Weights of a small transformer language model.
Size: 13 layers, 3 heads of 64, MLP 1024 xIELU, 26.3M parameters.
Each number is 500 + 50 x the weight over its row's rms, rounded and kept within 0 to 999. Layers, rows and columns count from 0. Numbers have three digits each. The size before them is the row's rms in percent of the matrix's.

# q: layer 2 attention query, 192x256, rms 0.0461, rows 63-98, columns 64-127
# k: layer 2 attention key, 192x256, rms 0.0412, rows 63-98, columns 64-127
# v: layer 2 attention value, 192x256, rms 0.0401, rows 0-63, columns 64-127
# o: layer 2 attention output (transposed), 192x256, rms 0.0351, rows 0-63, columns 64-127
q63 098:477518488511444536494537424535488483493451480430558540534402508533518452468566558477500486594498446508528509425465463580473515573495399491497563471501462426538441467495560454500461448497503502
k63 099:531542502489537471617509477426517536489497618543485407529572563449449555491488517545519504358407451472416483572542598433507581448505493462521446478482531558498531514481478493563557559456469516
v0 094:476562520614453579470486578526472499414585572468515463502486524508571441450507532551471518516513465552464515397421465462443439446487431490493485593531483461523590543514498542485538583512548472
o0 080:486531506444506552464473546535429440463439536518450438512544444619584427508527567438523468581493443533476546463639551471528462556475561546460551474540508571457496480457513471526559536439403384
v1 107:371531473485568550435493553470571399523432530442517541542488442551527404483508494519504479496477449420453429469471557592534436462422556465474556543386476554506500551616545495492516453509525572
o1 075:464483504546498425572474474440456528546516486488478544460539535385462457431528488511474451524415466499474508465496539618518434413498528573456535498514409409514548497511470536553510590448516580
v2 110:455520514455565412508507563533515478475515477547536485440517505538523526510492463508445499446386447551556509493446627468607487541547467515519499543456468429515495598440535526452505499427559551
o2 088:501546520473383494448492518464512409446493587473491461518462495576513550513575521445484434526560469629426429468450525530527496529494451540549502467504617660501562525435517503627524440433465449
v3 102:457496512550661486504514570409550467513525590496522482504482513490463435485483433482496491512529544510484478544421515532592485467426391497479468424529534477556441443558433560429462448420587530
o3 103:463501551482413531473483492435463529464551580451505473420413427497436550545498476455460519488390483619539482520458641533490530500471590534487574445480492471522496556516554538567432435488468510
v4 108:450512385480506497452579574434487510631487514434471499470507508514487446436478487536490481425493504531470518428450449571572565450518551434515498484449555483543544527529409496517498532503547506
o4 100:441486402500522486461453400439471521500483614543485518488529538430448465476445475374526471437467489541473550526513464496569485554531572513470538468505579422438488532630456576591538430480504617
v5 109:558427456463462500498533584519545394496432480455520609397549520467503449486444521536553526415487566408504504572502520488519534528536464580401466512441471580456507540520497516468407449482500534
o5 121:545529507509525521428536413452462567529509481561460542453505454512448574516433485463443526502488522479536524419409555554457485572493387443462490545540570497446546533491536498564502466486518555
v6 103:429456528575522496339481451484470500485462492373496550580497505510489447485535545519497492532576469457522515557434444554430581415492595574529485601470461518518536463590443540475459497518429504
o6 073:491436496480587614500449464490399589481496515537539469521526529366476463444452561388512428540479507428470514484507593602425474464535547519516513503504481367498537553606432576491501572510452612
v7 084:513531514472547478488589423418483435566536501408459491579434489507501475539537512498440497493455513409551529600503501475507461507473504505437433553502389407484442493487555566401583440554490543
o7 067:551500520535567402498525442495509523567479566369466436479361521393539527525580473461444416549506463461496475506443492500418499405476477428488574475517532436453523447413480594528593455535508527
v8 104:447567553521501475406508459427513454467561535432554509513519454531467475486461533367526604507500534462557536517525457492411435493444437471491494622537496636530416463436523515490535441499442500
o8 091:495467506511520472615439516567549560425514453484544471402563470529521548464537512392484430495498497499562506472515485556358448481464508537500516484467413347527467488461456572537400590507406499
v9 112:576427393494535551582581490484522516510512455463557461550536551486497628501467533588465477547652475475548561486427488490474682424545394499438546420512472526412462537531512518474575542483518498
o9 109:534463475497538509462463490492507523497484484617476480470527526524469528512473576492536563485527507457488572518547509548445550518561598451487543522523535506484366518636552475383463557531481447
v10 097:594494431485558385483490453533534555516477496485492500368517426449454622558521532486465455568485520440462550539450596465602511500480581529548517616523462543421543456556469506583540530530554524
o10 071:544567489533445490384527482466475475493554504470387506487457482351402557457421426537441562522553545494538503466510560580446516561521463487475443525479540552480593454475457514575515513504498670
v11 097:516468584513412478451472584575523419534572384530555539484515537512484527539442477473587446499610516459528495499416525488442440514512534466565515467646544481551521486384533487513508578384534516
o11 082:576489613468437580526509608465478534560526468460496525427490535492448466596412444585480619488487522485487577506532511460441547537444509432525506555463379566521502474457539453530484462505527475
v12 102:523442495459455480521508501487520464591556460516473472512422557486531500512540458466464501461410502489534516542429558486470500600568480530462528627466491462516510584593441597529512467441486549
o12 076:505473442550478363476508501501547472587466582461431491497326558556596550586603526413571429498520458523467484453444452537522512512494389473577482502541585562443509478463384559523665436426492438
v13 100:417522419490535429387467636483490531452442444439462454572513470534459552455523426487442514474594530531453535509492496551564412495443577474482463433415509519562504438513417411410444492656498458
o13 085:468413451404583458470429551426485527424530496546548406503563476488525503389490502493573530534418507470475576527497564571448513504540560481404490457494470398503491517557525420503463552574508574
v14 084:541432541401537526407536511446502595546555630494520429586488535510544533471467467501522551483405494421487439488484489464528498437538420492535561494478494644499498468490416523644562511509512502
o14 059:504477459456471489458620569536612535535554562481503473529453472619545546487510443500489433498535465485444488418461482488472494554521467492618485559509551521422490465521501532507533473393505424
v15 103:514546539466569588534468365595537553457532443523562561629568525454501436561447503399543491521403505527414425473532424569466516526541552483525471443438476468477420485430602564506500510447456496
o15 102:658568558535476470509499474436590481489513450393554556539446535510532492567543446562520575455504492450530472515470463544437545377425415478534499518531437508506461480452549529458498516523528447
v16 106:529524439488520602562560469554520527519506557514503421459505526510488403489443452547548479463411512509447475504472443586397474507427399481548539465635532491421442550542444525454512559356609478
o16 097:499490457481428451507567473569574438574477594436436525543441537607492412553511461518578505480562479548491493502540469356519481597570479515604483469572620543395381491620469534468576405418542473
v17 103:458583555398543465583540393458472440632500408455525477546538521465502517515545477494487471542497454490533561531463405486448567543479570555433485492524491499446520509453505556497567478504497509
o17 087:516567469506534533509468486542552452526503515480542500526507552514572489483596566467567432445565497518403416477406451548447542419548483425527569528536517511471482515511444510470496504519522422
v18 106:432456506481442454432474506538540442415466383422571516480529552565524522559512493559491520504491516529498486449563488594498589496439633602504518384481514573582484512505568479473538491509481517
o18 098:515470493591535454587400554448544500473485406555571489485491441522557439465495510490544353458474575470399477441432500578492486432470432490476528523474423401597484499504442465438476571536544452
v19 109:550405548479482498513514449553484507513495453548557522497459518427419568599479514544541485546508491538522495523543512367525452542541562447494483464573588352527451520424485541536513471507465497
o19 098:544534554514498497507523527470487521497469435429448584496392502452538492556474504551497685452494529475503524499505420431487532463431457484513453588514447497503539444471541489428523454498509390
v20 095:477512520517536495503483489477549540508434500426433501483551512462440547570523482511466483514573490498362529403460509427464439473455565523474579567452476464585508496512428462461436455579532516
o20 075:477411531475480434496454443501545489505517512515499456520545388538512551480536523473522488589454466383507568481516468530457517448471492525419507559550391447518585517572515479554520540538467514
v21 113:504475514488458498580567500497478520504476475522573516344417528560544506491471525565411524501441502517516495458522548541405451502550542597510444602493452497512445535531456493632529434532522519
o21 099:497535492498540478547489461539470402542490518567553548523452553433518474491535547432525365533538467464449470426442482531528511486547465557510428494556552466479502537466323411541529533477526563
v22 106:506359531541506550452523462467509464527515397463470437600487470477568527585561397536502521470499504485552505499464559470473437555580434499443503487382457591503533467598490526558476500532417548
o22 083:513453490486570504585590517534429518536455470517497449524445505391517567505548534547495434607495453421436524503487544521493504541562445463577499557515542515447568457479438480515516531447561536
v23 109:528565548476523525533489466547499597530562425510420553553540480547545449460446541491453491466496516553527516534575470525530480533533614577514398552485532430450453497525561484498460494555425492
o23 104:499524501510514379533444360513585466521527386415579559598442516492543508523598500478554524447491522425524419523503436398560477385460494444468443515568524422509503527477512556476522439524542496
v24 090:434465484484502320487526532533473511412417443454480484500561523487479563434503588510467450551541520565458456494612641584471461461510599540458492445490537464454510503467500416509510482567478540
o24 086:492515553536512474527432523476493528418523473567554499524594513410523498450451500487446447498442535482487432529456559551471487439462541462367495437482380345630543503548568457457389496574488553
v25 096:519538438573557454492465557487573508533418427582455572490582512542459421607482408511480494521521520495495499491470480504548537504489459444517536411501539432483517429541498482455361437552535489
o25 080:510548484493492567469387425410453538438524473549518528402443456519536520547538484555573613519339481519463531435617570565452596387414504477525491523491439564489466530488539486582408455551463494
v26 119:478496436542471563518441533464506390529511538487548474526449465482527441468475504536540507504504507527499476446485522527461457426546451383471543471447482543533510540485527478494539486403515550
o26 103:413500464484467450577532576567424497516443450522457507471574432505536489546503528562430488496511440542521558534525552434604493573483538527498493563462432495516495443482510513545520411411506462
v27 084:519568460451638502559587522522521492462489474451592463570496444503494445478434544541437498439474463544522567540609546505422386481543516522470486544400509525492567448494467572539540471527475534
o27 058:486581480475483519491547558545434443494516623496477546605419514551527504501459556407496435522514435591468508423449537472522505512479473458517447495474615562527557492516495546519590436415487473
v28 083:462566493528478501521602504444465533518456576502440418432456468418483582361495486529493550471482548450516589576471484450530473581493434532460554565428486476553397525501484530436502519529491539
o28 056:485489490546533460575535484523381545441467501517436449440545624349470504471452470553417441556467602560520469582510470466493433543536501491443544406471574550605493495511490478479520535490480608
v29 087:467434524578435577438527433525473541496610423465591497518497536501453551507508525385533479507529475463489424473504497438435463426550448506551566551579440475535491558469474501430495629501471472
o29 078:464445584503438512514536489540485522572470464477531551528427563504453449539487526520471614530508498465508581582557442421429472545435511517508535523481445490499499442498503501404485524457441424
v30 086:517504462546538515457447404502509551487596538533513398528508514474491513475474497412550467531448474398443503484487534471527427473627527419491574597483463535455505395341459544532599527484458560
o30 071:514552453427417484501569454567487519426484490504502483510530500440483513460464545561436493532576423466502477575514479473511478454500607499623513515525505547425553484391480495446523533525457447
v31 113:548552507530498444515492484524501524494514467532499536338488471521541548512502492525509507426472538494526537408418493518543340453494518492548408528538503517554484544481465495590440501464541533
o31 101:523557473455458598542560387535510472447465570515546443511468531506503610483541535441514408520507448516458452372512540515520499544543494545549495497565611542481570487515464503638447529456524552
v32 090:533556506503525444544532511515454500427511440535521342531487487485486513426525390496489525501460497539520440630467456483475450573602493418459462501495567483451458513386474519537537568472484493
o32 072:570567492539485556449553588501445447433459527463499500513464498541540482511469486653506571474566558598530485604508446461501495478462530571503496492432595623479425473383520539515524470437534445
v33 108:501500572439519512499468381542510489512549543444481456464530530475540478565570567490552542543487472449575522638469432491495431416543557408471536449496507487451509526420540503507575471535443512
o33 109:482535498483489494514583480605572540587501514505515530559551602477523556554516548504530493522628472509416404485428449446434474462506511414626470471513504477566496480583467477414517500535494433
v34 104:518511584502493423436486549371536496528464530465518543451418494495525626454464494531494491539583572508545447628414482511533483485548529542506511525522523470510438459417512417454522522426431484
o34 089:498475552438569572480464484425449520475534477629544511418604487477446525437386460491483548515491588479540546535540486468535485532483567511449512523457490459536460559485513410452419519504546565
v35 099:461449590482588409540467566464558519501494511420534566488424493531558577603480536650531535547582497510464483573515571525551581428474534545530513419427468598493549423476513542498557472453519495
o35 096:496428556504558511468517615408507441491484450590514482458529420460434447438483462506488504531557530411422501539415618561490549431554464432479464559485447466508489570508468403425430540564567493
v36 114:589447447622429577529563469527503453591480500536389437545506456456471479487500490483581569405497498498469530474462528441478516480603552446433547572498504428486509570558397537520431540518548513
o36 104:530507432467571534473573491529358517535522539543447542471496489467452478512417464586485542511461526498501556541532480444484547603557503522464532494447555580426533487429469500578500462434547571
v37 110:516446556473525437524529560424516419502493536470492438482594459459554400478513419522522496502558505450446495494550522484513567513543314512533538508453501595433491456466530617524540479459435566
o37 104:492452476414491425476542595514453525536531501583415449487608508542510471549527475613492418494504430600515455535497548525454527536552546467511483540483546547477480441569502607508459474487514493
v38 110:506582428522580618542500542497518484545471561434430476512548499506405565559469494476526480520542517549409489418383416607557546519494382393535522457504515537476535498431512496477530485487529465
o38 104:463442499467453413507462515475588541520523513415449505515548507553440540520497461562512630497471536467554568589585486478458491520502541530426538516486371486460468468556592590517494485545503495
v39 117:433485468475493535465535523552466518525480579525573411673485485500528486547497460485467512529560451460419509462509490536492510473479416492579475451620542540528453469471478477577550541472539544
o39 111:489511498490456479511539519524510526555531524425493512500445534497514346540529427531467496525499496496512481466474459476436488471501492500540486506560444457439520464565468593479551534370488506
v40 096:452525453472544552496367489537567492558506431556500530471514506458521357496462433424523545531505578548488428449536467484368455469538404536472585463494534568535506458438487475573467456469552499
o40 079:458513480376439521520473400495606500517501524518503564539507522613585433556521493424518500472456409506458498458497561519547509537508475492459392491587490554500479491587525467563434492463451501
v41 097:535547582508538559476486402591469471427529511448562510493508495507543537526525506505519497568600484577545458475453447495399435494508496466539556441574544500487499519512530447429547520463492488
o41 089:507557597417480527502428404542476453463482481470544502578469414541517474503503558443538503462539539527502539497511459492432434528492552488557537577488436446530578536557598552422442482573469442
v42 103:527463520475537380454394585512547494461529515508501528462362500510466407515511530518370534523477504488457467523591509472451465472547566464537541524458486570545573487608465485457438461497575474
o42 105:462457473465479378493504644551462491556495479532453500568465393503563501474532560422556546551448370536487549478487596478615566542582460526518349498538502521565500498498466455549582439509493502
v43 111:504535582627415561499478588506427436461503487470460545513511523543508533467517569496647428488501529506559562473475569509500560499464471579487504434557523508476537395432577474504528495520403494
o43 106:479508523516581520594468544516489533517496413516474495513576529528441490552492567443487473464513606468533519573518536477521538554428541486474572503446447426521444474512487513428431507548467429
v44 102:476548551644536497479477619466423434461412569476544539511531481497537445438542536466520480452534472444453502511602528570628510486428470495465453460403537507463476450579524595465520423536484537
o44 085:530516511506519543541473471464420576386539519535582507507576449583433502437517496491461382470376507541521365539513566551507457461498605500417552449469477431519559580530503598539407539480461449
v45 114:513555523504506545507481502604557484475487534525472591462498505477488425478457496505502476429447484497483422497436480481544481567461458565517540517423483449537558637544514460413441463490460512
o45 099:468522568573493518405480424393460510487478587521477553516474508532513464511443516526496568533493472545590465566573518517513400535504447531471531352515528608561527532495561518510532474455436551
v46 095:466461457483437545515470501543537500522468405554542527381473505495445529489532457507506523447501539487525446451589482438351500477444486480471529533584444542517515418596573498553492593367553524
o46 075:534464455479463595504516465540620434500426475504514512530475480511481479507553551424483475493542452428509545456510543483520495611556488521571445516573539538417459451572476483520538478479464603
v47 094:501394467570587597524508579480570409499468515474509448494469546452487553543486547567446477449477453425475444327526503508426432477514443517446550582520452507503541557536464528524527559408576431
o47 081:518451494424562522494522468534461464573405508500471494592389479432472536537515560501426562567434453460528604408541517503504538635525509547525471656527468479454538426542473545515508495433460421
v48 101:496559539390548446556618549514488459468466573507559445530524532496540549514508461582491453452573542464467535493499486495377473509444442529471414480455522522515458490596437563585540422462546435
o48 097:498486576565509500532537645559556458535462538404448465454470620471531505503526488495511452504498467476475538377456489503427500479533547523487496537490587479393478502546490466525494498504487533
v49 117:467518511511481509504587563461471512538546526408512525550467512466516495543463527594413552365587467499497526384417539516500599461466451607444528543490496567457452499485500460562521515507563539
o49 108:492489442521573463478474429486487402480470570557530461528407492476461488459528527399488413543466460422511497474455506603455491509516531462459571478575594475408487610553469507506450556516472581
v50 085:470487581515540529457353518489507442529523522545493550478480457543473425451505442431564556535468483557501520575518448523463516485430359478523533491498525563464543468436512566335379487478460518
o50 068:402445488404505458577453388516411539496523513524548503484549491523472468488495455417486535486492460531484507601568523464595475536516519504522461391530524518537530564525444496441475448529456558
v51 086:389504519440554550453501502520578414501567543398511546502489438517513421548469475509517539534539423428479568494453460521495523565427490513455426535396423524534449547504541540445414486494505524
o51 066:431490491468430458532471477519562511492532554462533497496472299592545519563570536390509497513547450508465522519480527537482519436487501466448549478548436488492555516487518550505582435501431460
v52 104:589522498486560411513566485443503526452461506483548379543437524513470472522463581579468459640486512528509509493416492501464552470483511417560567579512494597537485461387435497449513500447435570
o52 098:495506441544515596516487556503487491420467546590465444457620549506492508467469521512532486531592462556461488480507519505472452558537544496557546502473591529628473512579480471464415518538544487
v53 094:529484412476441610471479547501493555460557519507545558436423439498463429572447599459443543481421547464394427581578419557477515522559440444498461500549461426521467587595537507488523448514515455
o53 072:493490459489471431469520537535531507554438580398539522558451513596487433549511475400448518506508438484540466498501470463528484505502484441477453381497468442432472515532458553478590393450478462
v54 098:475535506641463531522473509529472381463492510452521463481457517475520498522405514512471496439500496555425481499473532453537476481500493469480571573449492514497631510646499549402566553518543445
o54 088:491491520457526549488437491575402428559404554587543482563510473509442489496473547379587399521460522454415537540510536463514500520534526527485509558540550491459604501581401477447513525499547477
v55 111:524435519518438502579498413491502444524516584534574506467432467550485496526522472499575505487538508480539491557434551561443572511466521422550507490486527463543557499350502465476589536440413492
o55 100:485487511617539475587518603533506500492507475509515526430558521542480449487482522620489555472539507512457494577472483483535448467505498543537539536465506579542479428463463447467507561515536441
v56 097:549551453514573439551513445399517506496472530449489514528558487488495540523509497543481524587571529432520501605438424483435654434412390441556439506575484522503494429479466511615583526478490510
o56 077:502523487500542574459442496490491517537451563552478450427491587464486548499489484540536486524518479515493455497529522546432596423550529465564598534494632581531479492517488451533415547505499534
v57 097:511590513521426590518516457477432572537496436524512589462525487546466539481520513467531557549538512497524482469481444554410455485499432465484585557540512518528466508519474459541551571442460441
o57 075:468452575431431471529509390577582509479517512441546565486526444610495476562506492387473511516516533396565578510502414407509469502473551471451489516537427482438532519507494514467561443525436483
v58 103:503488486484454552560471481493447527511500538512508531549423503494509535406527425486476562439453544538446543514519532570519395440571421445565539456522562426480572538465467515471482533514540468
o58 081:443531502436542455551547515566426432439494503449523570541492523500466531487494442486459547457493503492533590603511435361606487540491504490449453534461512538445579529482476539469496417434565490
v59 095:552508472432536487473549499477495487635537506486518467603483476514502558542461518574541502637468465525461515480439465506486494486405464490615410462513427498475457487388515537531571484516491549
o59 094:530567500506444463510585509456586460630486513387492472577368527429553582588556510543477487514550439510506464456464483489398551435497446473518538530576497513375523487474508576536539437485504465
v60 098:505435383564440556558464492535521502468494536520514474425568558455503485411491491512550509517573437541470514495503466460439528456544429494450580461578500569415498477468508541592538585477488506
o60 085:521516443480527506496539546581483457487458423563448567534602551479515413522450528550484559450557499538526558552497463477422517563506565525560448586466530483482422426583541522443455519438449473
v61 100:482461500472533550530432477491443560499521446513486472516560557544500585466543536443414524450507524553534373450449560484593433468518534472551475568419440441546521486393610409483541501490506610
o61 093:472488472484527578471491466483578480464427426551541433552481552491535551400564501651454509518505514538472446561516485480534327495488498526531475439539483538543484422422569427488525577557538471
v62 103:422510441424490503555556488494480502535512548491463462591522552488517509462544464470450510440508480510437476544516394573518551508575506547470571481518532520544491547542518527448605470552551516
o62 098:467476444489593358460451583498557516518455451497498477523516536516489466426547503431533456395421542493487545572448406473540438477511540509488518490528476432505398504537514524398504506553548454
v63 110:480446457537455508539474496491511518493453523578587544530447457453506445408536476392570546442501522547431486539551427414436484488469396544499508552625522427473538544585482483546520378510488476
o63 105:424511493470475469446494550471376521598460506528456586484449534522515434563491442546502555455446483610569487495556472479548526509458464535480471554504528526420441444509496498526527482375493463
q64 087:602453406578522396507521480454457446488499577499522492565411509470499473554593404547525519430459432413615464503390520487486507542492429457457484514497446516578546542488541549449448501565518487
k64 093:558509504475475559499429523487427533514417543411484415462504679419488522549408514606481546520507524584481374473563540503552463512485527486497479525502504451502412501505624526547488483464467566
q65 101:539488513508404489457510565573566561525538483413501474506465553490424607501509506530506553517426521500544524525526451435534429521531525592501513549429526468507509506552413472537440491540520506
k65 114:497516503480516485488495488421575524542447433521506471493449469488454533521451458429448550486525438556564456539499426596483520499496564446471492429461474549456525535535543462414497541479431564
q66 090:586486505587561486638510465528531429506412494565555524528572453488546530519526477540495556510555494450455491511410512493551411459459527511408501460545560521482493469670462492507486485476519442
k66 088:480388526533414582437476507480466515480525421527517514524474462403526467486485503491565448474435550454513520494516493427445513475506482465502514526481481447534582559498531485458531543407496568
q67 083:484506502547552458401560601404597502603511560534516532538484473569570395521569384557500491530480474456487513455584551448617507524450474513481519490481488530495496423489428439540569379488524490
k67 098:592554505410490508521446449543450484512431484461492508514497567462452502502608491484435513499501498490536449496514495467550498516467480478495460446431509517500474454514502481446522507506507537
q68 102:493651538508438591456526644486497483562462558601515484490545512541524477498598527551467550466472596463540500549488473555492546552435479436562510520507501483575484530575557453454518516489502422
k68 103:525575443507453478599526515496465567599491477429527487454453570515480423551512450582524540532479520499437517437534543490597496534541488568440504425591460497597519549522473552311545577542491524
q69 100:593493420577475607477560588465434446480533489571487450507375441469495462457531470493523480491571512491524487475463489546527539511518359466608556567520554496537536456468560509546473473440556482
k69 120:427479577464513540460504351536574574487550522485440544528592494456469490505493505476475505486535429529457448511490546460485481560528529503450534528450550505521509417535483421521533566551591473
q70 099:483546537452474486502472573561520553479558511491507493482587517528457442441514455453515517543482536552451490498449553446462502517555558376586552415471454551535435561400485528588601528456443554
k70 117:514416533436553487485574615505479534470479582461575532488386454524511471556427536493462430433504513462562450532556436515502485456524461495508465491534465473506547472609350487506505475606449537
q71 087:541447560423580545441521523532481560395471499510535419488490446472453442534514466516501486498595485384458467495506488470439508490372539502431549519480532589511520560488502573526549417499459513
k71 098:437497555514521531463494481589430449528472422502520494547413454483481596524545592548412451453460543519498571472473540478521499474494539544573442572444436497434531482453500580586443536491484550
q72 099:505458531505577514490561450412523500483488571465432542405585529546516428493474570506430496522549430552562525541483470463500485574525501496507457479569459525472472544505497568545536546495606550
k72 104:442518441501572466487551460529550494525480512480489531525486523505574524496591509431493487464479527462481479571563514548430434544410430427517470510466495520487489435386500535554509446342502485
q73 099:482431532471453502556470586474424459462448433538567447435570445501490602482532445513551446430489493541499438464433431373495491545512534495472465576481524465346538454551521512530507471441476508
k73 112:463528450513475521443539500392557489502553477535445542497462443537548452473481505461438498564448550425597535510468459477551535462521489437523448436505464476525519582484466514604467505504561540
q74 085:572513518576467511508537549503515458495453488543649521550497495481618581523510575550367532492514461439417469474449592432445498503464474462463516490519480552565490481513512508550469545526493541
k74 103:595542468446457492488457514506405565420455497408431395466567672440444480540367439526511479501507590528532408504514510463455487496437529454515453544508540547538436537511517565454535465494475503
q75 094:489509532543489497437489532537472428395437558455482528524480491513478405508548542472587536430462514506428534445550511526539483496415634500435535523483507439590567507564569489503526509428435535
k75 101:565590550525455456507483393415474537432493424489518482563513567446527377543466356574418574551549514571464492518479600495429512458451459484505403542498582460511406535470474540389538548471567492
q76 115:523553474571517502422503541480485535492588513474419477480490466558497561441539429542486571398529485601425552557491411539503468583418483560544534494495474490484505540431559513534464567478534506
k76 088:401611491460456448503522438452543481489494451512428455461574495377479468521490544537491475464534551584534514480482498497569435428425495470507498528532497548563542537517438517524481473541539544
q77 106:515538545529478596430494470516407517510457468451455533462623574505519504534527464376453506545577553395466552492514560492556410512519520471636529423431556532469503546473583564507502351533470507
k77 101:443506487602544448442524433422501498461462501497518509511460527519515519401374511538469500521491539550552392537494560554404416409505372486526510480514503492509480459564498473489530553559531514
q78 097:426468481458500439494513530512454446468529514486497513440533574511525457424542511543409552525548432471497531531492537444380514440480482502406477422506445545477460482499546455565478587386452512
k78 102:520533504525533478404503435593481518555484469423466567535577530515582537576574424468508509554447516568517476497533516470525573523590396510534495481524600463558498541451518629520564467485455428
q79 159:574542469488560524465528517428511545485524582491565442588540503523563530528465517578443588480469433557512513515553475459457519439468455539425519525518464483447497503552510567517492563485488501
k79 092:451558540487427443465526513507501503506580537441522609493538533515491442519523493452470404489468580431549455525510535442445432549417562523478522475486547550542511647499547478513509486459507530
q80 097:437429469464567544483581588474497495494583439522434554501492503504472396505488520486514509490516509561512597565448500458534607551448561579498436510460452555478504408537584432521507498524437403
k80 097:530497477479503466558534487503527449525501439546475545498529371548560543432518483516510559585576465479552566471482541541518499503543510471486436503506465593466531546542488576511432464496554499
q81 097:562480517582415565475446471583499518525501408526518565492446546466479524469482550483514484527506463489450503523516458533456459507603464498549539465531564509499545530451533509484561572480627422
k81 105:412580470566536434564483455510527533464409446597535541528432506485421530514501593466509518501530549485503424477446500467403592392433564465530422498576499487548574495555484490413471467585439472
q82 150:465451481505492469501452480609510479454507459545486515494451499467510513458530515425560482484461580511326420472396465619557518489587514493483487491429548453530515520516531489452369456492452471
k82 101:518455560562454551500514519480513459517453518513479461532535444531461500462453474593599462535505494492550553481401554478448561479542533509452523574500519508489459550513579389493526633666445463
q83 097:490431450466551425483521528492466496538550577511494463455499453506513519542493475548498544417594563541512481497553522414493530530493460399581444589506498510516522457620434497480535553440565478
k83 117:536526517582436562561509398537484565506502464598455485520445539489539434418513504492529582619554467534524455519420502526570447466488455467454527539510484420531517543420471449478527485530640505
q84 096:529452444549534472532470435449586573519533399515513522455529494468510539540488513541479529473500478575586507548392476596552472465559522511544437573418439466493404501479542517548551479610514493
k84 116:577466492488510460432508450467548504471497582570446471419545561496582464538479541468444434566516572491555455489569528447436457520447512486418426397519534486572527492547511440572412545540467472
q85 103:521590422483502488541504457497488446458432494503524531501617479423526526499497570543511493614636459487514481534460525460566561507501534360423471511538523637432449478419524516464546523504454505
k85 099:540505527541533522475445484554445517388485540462577512469471598456537547441420509532479456430443616525567421544542471416421519433503525428555455483425434524505522555543491525488420417515469487
q86 091:549491522573352499549442500476505557596517566512448464509586513509428495569530421521504515525471506607536523496507544484469518495463593445526455427527602442425533510485527531554467466554378579
k86 095:489483499489565466464498569544495517429505567515569430538510618536508493464420380489426491606457520427526431504560456482552489575530491446524496498470495476474526505466460501468532500555515449
q87 097:537471467440547563517511588487490547548501516453492478504514572514523527452492595502490547594480549520539417584483475449486495517538464489536472562531505411472550397500572489380473389476432440
k87 107:433536499523474532478523462546531488497394523488490521522559439504570501488397541539608470473461571490477629419477502456445433537468549599517414413507490515499487650536559454607485511606508519
q88 092:449486409366538501459480462509422549491435447507478398524465515510529517513451530488522575510543503464449575431523561531475494412402507512546495519458472557498591528521518510443455457444506535
k88 115:455506476498419482465482575441557493569552447510482521471462459483470479475472380525412469496488554578569539548468470490510430525551443604509541537551531469401506519564588577532524495480556454
q89 090:473483549415483398522478531548461541490508537495586497458430457530503457548519547479456471495603547454464477497610435491424558440580460448414551492533558528499470501500456457559564438482444502
k89 110:429451510439544506553523639567469543469507533512569471485520593514441558527450521509497560441475559485486557624551557495503507508511539570502429521421415415510490454499557484424536500505476470
q90 083:443503429512468418469548546515529500458506471464510445503562465493587490496531517454482489558527536466520548471424649553507482512534498483506538502393470554489568511544508522491472515523420504
k90 098:527509625559569570414583495444544495605513475575545581506443365508535453458494604508471429478468407534489524436487491515539523493554502541569510620431449486409581459566457458549419596498462531
q91 079:521473470509490549495431475529449549498506442589484511509469425526455467450523481446518544505502474531454466332456388578571535606561443482448535558519466474472552409493538409337494617362496424
k91 098:627505518489487511546474481477438458522422479515556525435556518456442535509570541456455500509463546533490504484506515497502480529547482494441545503516601502603512549500551460536468463527601523
q92 103:468420496506476415559630407590492520454541482452494506503497516549470495579507535512527493490562559529403568520417533470486520474543642414462558480560451501629441464556466505480491459484489505
k92 120:584489553508432621564468582502548511532456428603472474546452498485549449508459515505468506434516547451494482543483492424540526474512564521534453508503466507421579455526509490467517510558558525
q93 099:526502489509464561549542568364515411410532433452494491511509442546452502545453531462543516485580551451489520486511567521556565604427482526506479471424535468519453550403563528444551491549494509
k93 100:570491563524432496544578426518427429522472550453477492486512513470570497468553510467452428466495491548476427515426588462544486471444574372479406549587442441478467502548482536480444447494450532
q94 090:454490493410534508557514618589523495384496541445528546548463517547537613491542524539545512497516519496429536497507545529497636496470522444570438640436587514519532501462523452501457385568519442
k94 094:653555562579503492519517510508429533549392457444487432465543589355477535510440498567527498513472475515416418505425431520515486517495531471469450467578510479484516583514544528447554476500496538
q95 116:499494488548574427488557444541579460503478578574513541474513553542504553504496455508536479431528474533547500457566459527364618497505558541439496419434544517460531546494422507448506556534419525
k95 099:526503528478409507466484597500429534497525507466561499558441458499560481550517527540473478501486524531476448483583560549485447479444493585529470421480519443587538469420518459503572526480437527
q96 098:511580470522430578463504553449523518489547474460521487508397537555483506479491523424503544446591469430476529578535560506447495593518525582593460487385554512438444456464499492376533423520326431
k96 103:532535426524442520489569508524558509457505431595562477451568539563583494558473427482561595522454569465506500493566536556486496467490447422499507538500498579547432518554365502526496476495511460
q97 098:539442477580518484497499556570500450609483504582525503518528460467529646490466523545502531444458540463477474514595509416485508527462418436433476496555490478509503542420531567628562561524506499
k97 099:512554462467417510538481488508523478525514547455475503458453554490459532522563526444534389497473528507484504544409479536466519380444589430446495585412535501490586439526448529458547466448440477
q98 096:504465477496549526388468620471578447538443505388640529500438478486514590537501444541498502397580512462537554517523475453472452496427432471533501526549447553463467545454532552549547520495500525
k98 112:487564537412538490511539436499480453502508498494452481483575502518608437465449503552411581480489468529457509526536392579497508427557586518430533432531479560518441458524521418602534448428478390